Weights of a small transformer language model: 333M tokens.
Each number is 128 + 24 x the weight over its row's rms, rounded and kept within 0 to 255. Layers, rows and columns count from 0. Numbers have three digits each. The size before them is the row's rms in percent of the matrix's.

# layer 9 MLP gate, 1024x384, rms 0.0587, rows 877-920, columns 288-335
101:137151135162073126142127112096126134139172133093104121131180159128142091087145143129099118088120082078141118103105127110118107094155127123124149
095:109134136163152049117108137120093134138137141153142084123147101146165099088118124121108105130108135097135096116118089115135090145125128107131121
104:142118113168119113096127133116098155130141087098105121175140112140110105119145100173113097135149092137127131141131132142122117153100110107179140
097:152110141156108092094162116108115138099126127127130119140128131125107128157150160133138151112156147136131122087165147143126148135119142113132144
104:142088151130136150147133102113155131180109164110133158168132099133083148155120138132113120111150159166066137134103107139115119134149172110137095
094:130118131134128079176151135111149150094125109089159134106088182116126121140119154165105181170148113106164149080127110131149146124175161130115094
101:113116128164123109129135135141145129116098120123082136143070150141128159144109121132112112140119122108084127136128097154131150123116131131136142
097:118131151155146134120132144122142121145139121085080113114088121092120138161142141146135133122149078161119120095104094130130115110160145182125086
100:125102123126119150139131137118115176145149124096094119180145095144140149105130116167159169141082132160166148196077088160110124171092173131110125
100:119174086123120045127124149117157134115113134197138099160152111107125139120122121144147149141104130174130086073144159137107098095168107139108148
099:137115168066123167112150160156158139148126123104130138147139090175107196100125105139112123110180139114116092090140137116143163121103111118120120
106:162084104116142145128135123154144125164150082145198130092135115103131123136138148094113154096105137109140149108136111101122126136124098127160132
106:169066115165145111073157140117101103147108099143130139103168134151131175124124136117136133147097107125105148149164185136103154148140123154124179
096:119117090136130129114122120101130147121116125113171129135137083160122100107119092094137133117131112145153100119134121132141099119144099198150105
099:119121135072142120127122146133098162166143094114134159140168121144137101139145120103187138103122148139114159095115126064155094154133122166107131
100:143106090098186137098119102126112152114184145139135110115114144161138136094155144130147130161123089143093138133162139090152130138144109122125112
101:141118125107117108122139149118118118112135131163140152115089156139150162128170166134172150171088173134090106108125112141125146103150154120164128
095:128153156128130088112148084128119098161153126121083154131133113129107148121208120143106099101187102089118154095142127137132152125156075146138130
104:129107107180149120145125133113118172135129118112106113178107109126117128158140158173149115113135122112157158096137100079125085144159146137123125
101:159167092089130109135167116124135139109108144099124113167102123161164138119179129141138089078165145103079080144124115100144079140142120107119108
103:109094121123077157159140158164122110113166097106114131098128125148104107118131122146122107172120089095105122145135085133103121097151165127136136
101:128147144135192120125163109096144105144169149117131137104138113143136142127161134140077111145114134134097143181093108140185148138154109110112170
103:153101145121119115165135098170149122130139079116077127152133125135076166149156087158176156080108139157115142163138129128151150124122170136123148
103:147116135130098155149160147109080147128098081146159166141139136138093103082173082171064143113131153129119140093145059112147137115121126133141138
101:081100165136091119104114107165093157140135138122104126136113159133130160138101134155161122133120142123138169105128137100118148175131131144149104
096:167141147187095140138133151094131150097160119105126146135094133126171155080101100177127135146125137101101129121139126126114122110136142130177125
098:129138082142130100129154113165139118126125135090128134101155107092116149143088187147128105127101148096091117153162158117129153151170126108173120
101:163142121161137104091132167145138134119157110158138130086150144128140156133137123126136153127130104142100088100148120155121133130126133110148150
103:147115071144130142131101140139152128128127141108088116117119109161130133129123096186127104100153107089143116140168143082140127150155139113142140
095:091170140167108122139130115103104142089141165142120138196082110137115151144146171116147150091151139124155098135114090171159152132132137167145159
100:114158121115074142156159145148135106131132130130164131144135123121140066095147138141150138154140150153129129110147170112122135094131173164127096
095:142145119121081121142156101121132113142158124106163125173129115123140120137140172137130158110109149116100128125113170152160116162160106142127124
100:099125179112142132145117125106138185145109124149121178140108118118107125154132148111096178128140114091148139109149136121102108112136120115085150
103:149102187088127123111159110121122100154144138106133155161158117131109111138153129172108140119119104142075119127107122110130125164139134114165119
103:132112121150104154114131122149122115137119143121098169098137182097131153129142154174120174102157132113104185140152155163187155146127112127155109
098:160087171120083110140153132154081146132111085105110104142174157111118153151163170101095102110114113147138099131065074131135093123130133107146094
103:137150117124147123149172109144140130168129148138093158108111117136092107050142100120168132184131175122104168137119129137157094123123168159140143
106:125122102128115114160118156144127137141142110096076120092099104168139163093114123116154095112096124122112132139120098120136126096157135137111125
098:143113107130117110088129152107132140102090118139122157120093126112099103119125125159123117113133088124141145174166149097148160142119122106160133
096:095107119138153080132165138110133094139144084096146154077133168148122156134147139109104101092157121120075077136141163124134152140124145132123159
103:103121139123170115159166138111101139087128113113132083096133147141163114117137139097128125113134120101112122147113127126145134144156159159157124
097:146147187200143077181155125136099141091162097145151118150117086130127136153118122174130113108097119104155106127169132154144097111183136108136145
090:135120113118124118091129101132105103147125091132134112146135104151136143124109088108100116132146131143115145085114115157109082100163084097119143
098:127126145127094133129144123134108132107125146150151134157136151118153117105122155079135165091118126142134154108110125109104118142134096136100155
# layer 9 MLP up, 1024x384, rms 0.0573, rows 877-920, columns 288-335
107:156115166132106130130088138136154109161113153131126086117107121128124118127112161191102177107125146122093117130158119119149103107125114089144173
097:142147130133163085114127107132145128094117137107176109129136149138132121138120126128126103187139123130171118186123125128131165130131095153159174
109:147103135123112106152157118133170107081148155139113136137123151155158135111089117123109114133115134151163100144161114161126124116115108107141128
097:138129101151142189136160097095105113145111151144155114128121120123148130142133137133094126145090133170148129098140088174102123132101109122148139
100:080098131122140118103098087085086153136104120082115107103141162070122114123133135116169140165132107126137084092118085113099145108107150123138113
095:106145120117151102092134134159132109120145165115104133106110132130112108156125150163100157114173136130102127146155108144199125107148079164091122
102:151131115114127104132137110195154082149122147118154117142104109077084138107142117119153111145139136134117128144112133105096120121078146120177135
097:133138134110115103175119141133134151129114142133135101122160134174149137113119151159094127135093097145137129154104145146124125116114139129119134
102:139102131134067148114123181111126144151161070091096160084149146175108104166121141157144140132127124156165086160098114088114119103130116150150154
100:129125165122126151107163128132079090144146111100124156123113156100131151089136155147163141085129126136117127160122148117121151117138123157114115
099:159131199096093137145142113110142139132143147158135141137157144162125127133154132115127141135187101159097154106144142115131131141126107098123116
103:144118153121150131061088121110121142133154159118128145159122145125145151138113131149168097157151073156059148169117089131119161061116103123117136
101:084150124127099157120086083099140154122148118161126137111111135146107104151119132126106145139174171131160144172136110125123132137130180146125128
096:115118096170109108110146155125090118098132138185128151179142140169156133133163159137137078117141105107101094049132136163134136097157134104142104
098:094122105106136133129118129114087109153150148165123122121081145151099106134140113117136161128127161137148131163091125109151134163141110111137164
103:112161101143136095144085152124126135096121123133127082132136110136153182116123125108158106104154092186166102147121123159123144172117114107121110
108:134130107106134108110154144170092076096173105132071116118102151101180101148120128123153093133143137144121131100167154116166146119164125130145132
094:113142117097139139104119142178118114122079161141109114114129119132128174114116118111118194155109130113096081127122144134128099114119153116113123
102:123129132178134115103154114122104123114129127175154143121095119121168137079154100123133139092114126133076091165129098121127119128132109091147182
106:114096126106176087128169131148129110097103136132123122140152116123135111118113164088146109084161150125076135106169054145113157108118110126107150
097:112135079136065182140132138112111136099100116082095161099149153162103136104120115144124159120155088178162099142145116130132168073168110137119142
099:129132073163103130186132138099115160148121203116106136165117129161123111079143121090104180177141125123197133146130133127123114127108161096114128
108:079121099085129118141161139133106123161166086111153110125174129126161134149118134156117116104062150134183114116097125125097119173163117118085105
102:128094080093111143134143160169133138128147115085165156110101087119131131137082104090103121125124137144125125146138111143101116131151156174151122
101:126174174061155120074133142108127089105153089123157122132143116145153152150147117104090132127139110137152174170141106117114128087133136154140131
093:152124093128105157159124113133121111161094136119107120101112157139140140173078189180135157129140127106066127131139146141113149133118119107098142
105:167121157176104108117142137120157108142118190094092116096137111140137170147103103173153105144088132096128150116151143118101168124102137138090116
102:138092127132141166099111127128136133131149138144111091115100088081115109133142145117139153175081179176121148138149089160120132139134096131136156
108:161131143177158140104181132151139109082096170120096154153133110093143141139140130114128088124153120140144119149122178116162162137151149131089111
102:169137129159085145145095138177100131127106167151150109152147111148137145118123155127164104134103144142164106130160137138153120104148115141120107
099:115084154161141078145103137152165124128114203126151116159092122146103163130116149103126150117135129128151148154105106108104091156128138171106099
098:087125122098101126126148156131122074152147116132106132101145125087142138099129109185157136124157148141095144148113087127146126103143139149156132
100:124078135108086138142190129106123116104152130112135146102111151168139129105115121105137120154138113119124127147106145082120096186104106146168115
107:136163124121094138106144159157149133150129143151138129188140147082158123136100102098134110116141144148139161109111123141138108157139104115160115
098:129114113130138109143130120107103137142118109124145137108144116155122098151138156058159146146164095175134087088060161112124153101166149146099154
091:111092088109154141124125134165111136125142180152121093131085127140128086152119146132104108138095153158151111102169140088167108163104106126175147
100:150129127114088126167101116136159127158087129185129129178128177149091142144106112100144146130125107083117114137150127171085129154099153131149161
105:177138144114121098098130130110159143132130084129134116126169114127138135136159125132136129108147175134057162141134148150091125140153158141133126
097:079147173153147123150136131157144100146122122172154153126130127139093109098156114136159081095169145121117132122088157135113141113109107135137130
097:140131129112127173116128151085113133144121140158167130142092125187082108143111111075136145162163147113205139161143106112161106130140105128130126
102:073116103113088170099095096127159108124121131096145139114110088147130160137104080116102131119102127136166107147133156134156144095135109154111110
092:127146167139110096145102151132155091160170135127118184119089146172133131142139147109151103133119119144148132124166113096103143158128131082123105
094:107144150150142133155115149101132159149133093114152135121126112116111113152122146163108146093146152183127150089162128135130108105132116125113141
095:083145104164145163095132140163115132088128131147153156110114099124106098114090101130112120133181158144127144131133150114163115126117101142101112
# layer 9 MLP down (transposed), 1024x384, rms 0.0506, rows 877-920, columns 288-335
107:146119106143167127140173157184124145119164130117076158091107115165135154124101136135118172189153148141166106164145134110121116141130128127133123
094:105108103116128148128126129119138108134131111109165131094108130112081127170130098108106119116126110132092158093122146148120134111117128105120118
108:169140116146134112148107121096166132095166154148161165079131131134141143157118133161101120139141064105160116092179181111092118095097097088104114
096:092135144171160119091164134167121096102159112097093146139147147143136096114125147138124100140122136176118135109105133094217101100174126118098120
102:150141143135172139130112141172087126160095125140152159150106101141100119122114119127146157143132087106102091171118136145152104108100151108165150
097:121136174149131114139129149165122138143144115100173114155166150165127128135143087122118099099107130129091105104091154150123173115136104115092173
102:152106096102121156078124143102116106145118118126108126136139142086066135098161115122104104157102159123125121140127148076061134140159159131144105
099:184141150113107086164131131100127121139127143119129113119142161156121151067136091126106135104132064096136143126076136121120125145110123120133105
103:156096165170145127139141182158115088132151101099148098086096143103112139142142175117161137089126127150080082159105111121140155124094134121108142
102:154111138122131133125149132107155175175140142137126115147166121091106120115115126133132105142121091118117068109142146164139140127132102102126142
096:122139127178096111096136155128120100125114098135145107123094168070106106145137135103157132141091152129116132110082113133126112121129112153112136
105:137104163132160151164178135088114112074075177136151157134116166108139140107150119086174114122138034142125093115103154093117173139123166122124084
100:171124082096103152099120109128160099091139129128157150118161167097120144168092083114140145132096129171146131133137127130116116173122130088115119
097:170107141148144055165128125111173164129120144115121138124129086110098112133088150148097125119139148150130083146120135141107123104104118141091133
097:130145133127100161101112101139121132112112123141102141125138062149111124128128110122138104105108135060145133079120131106112106158122127116084136
102:118132148100096070119107118113123128105146139129152100112126120126161122099111152082138138129110104113096085139115165141119149128111134149104129
105:110149149131134103140141131151093135127095114107119079120121090092122139150082141084097150151090093126118146134128155120160087105157123120154092
095:112120099145143110150077138130131150111147138165132122139124134122153154096111130126129144157116177121140134155148129139104139116126123126109136
103:148129132157145188121126143119108135130084116144149131110112135095180126105126115083160123141145085146163111121169112128134132112157122148145163
107:116135102112114101086133156153136113133170134093121104109115155106178119151092148053136134140124120108132161133136116129147151176129170149160104
099:136143105092132097141137138119141137123111160109111093152136122141098108138118082146129108127164138119082167091168058139102131169136119131113135
101:133088133104104138142106124151111113133149090105168110117094124072130125137062139136124153116117121162140104100136151138153131130135084127176077
108:134149100148102115154141126099109155137120104138111151136114102167152114159080115107128125139150122119108136147121130073134165170109160138118123
101:134190116118105111164152128122106126153108095121122118124143138153096143127150106145116183131147119076120108162130111169140128165168134132132144
100:114113153116126174081136181087140125122142112157091098113175112146168143061085172120116139141141177115107122128096086135113070126103178149130129
093:089100121146107112125110081119112087102127136141130136146143151097106137143066149138128097159131130121107073137109147122123124154139079137116146
104:151130139164133105141156110151139116105120127104148114084090143129095126170123144104143148134125132123123124139128127127110110147134164138105095
102:117128080080142123168141105088126149135142160106151141181107119135131138135103112099127143144123151135101116143110116129108127117121098140151116
106:079166143136125111102088089123113160103058109146124146131129100136127110133130112109144139099149090100112157149157114104118125154086096172125122
100:154114130166106115122135126130167152129112117091149113109098161129120172101142113118103138138105120160127112109156156143127129117137131088134126
098:111106126138157148125159117126105129128119107129140135093127093139124125143105101130154123126167112116130135132122111116127118134130087116125130
098:123143079112106097128106104105145122142137089173194096147143150159104110138097113118135123156138135127094136124108124145152104142150122072119130
100:126123144153141128099128109139170136112142146163077108169148086144106148137155102122107115101165127110134113163111132150133096136142100126145096
105:142110109110145112075123134116119135138083127111140147140093122134129095152142109144119119124150115125145117088167155116121143179123141108142165
096:166113146152156105129151117125123163103149147171166164128170133082150159126122050115159142108085146141119109143109175152141106124131163123106099
093:171141097109113124115146117129065195142117121099174153119131143136094112126091136133122143120114118122132124058127136124123120145118135078127080
103:118099098158110145124111106151174134119119110138135152112099123151136134175140128122113146129138112114105142190129128163131122176115102099135121
105:100113131173174144159103133105116100092132110109152161127152135145087110099109126107135153124124108160142174156138146173148154103104122159147123
099:099124144130150147154132110144117128191114121145098150174127194116130111136129122122152106130139103137119115159134114129052156123151082151130196
100:104123070136082116111133091105109131042134143129078147137118158123146115116130130146143149134120149126147113086123138114133137180119083122102133
102:149090084092149109123090121125145117085117128109163124127123106138169119124099112122075160106175080155099134119163098107151173126159139150089103
092:149108132117139132156118118142126107115085117110090103157106123138124132102150128094108150110135115152143101173130128113131109125163151162132137
092:141177132185084120098104115098121135136103081133124144157170119156100141139074084095098131111155160135095145123142098161107124141127079141124133
094:147134111098124122124127106122082144095137098145115102128149115093082127151118133139150154121135167089181111103134142154114130100161095103160107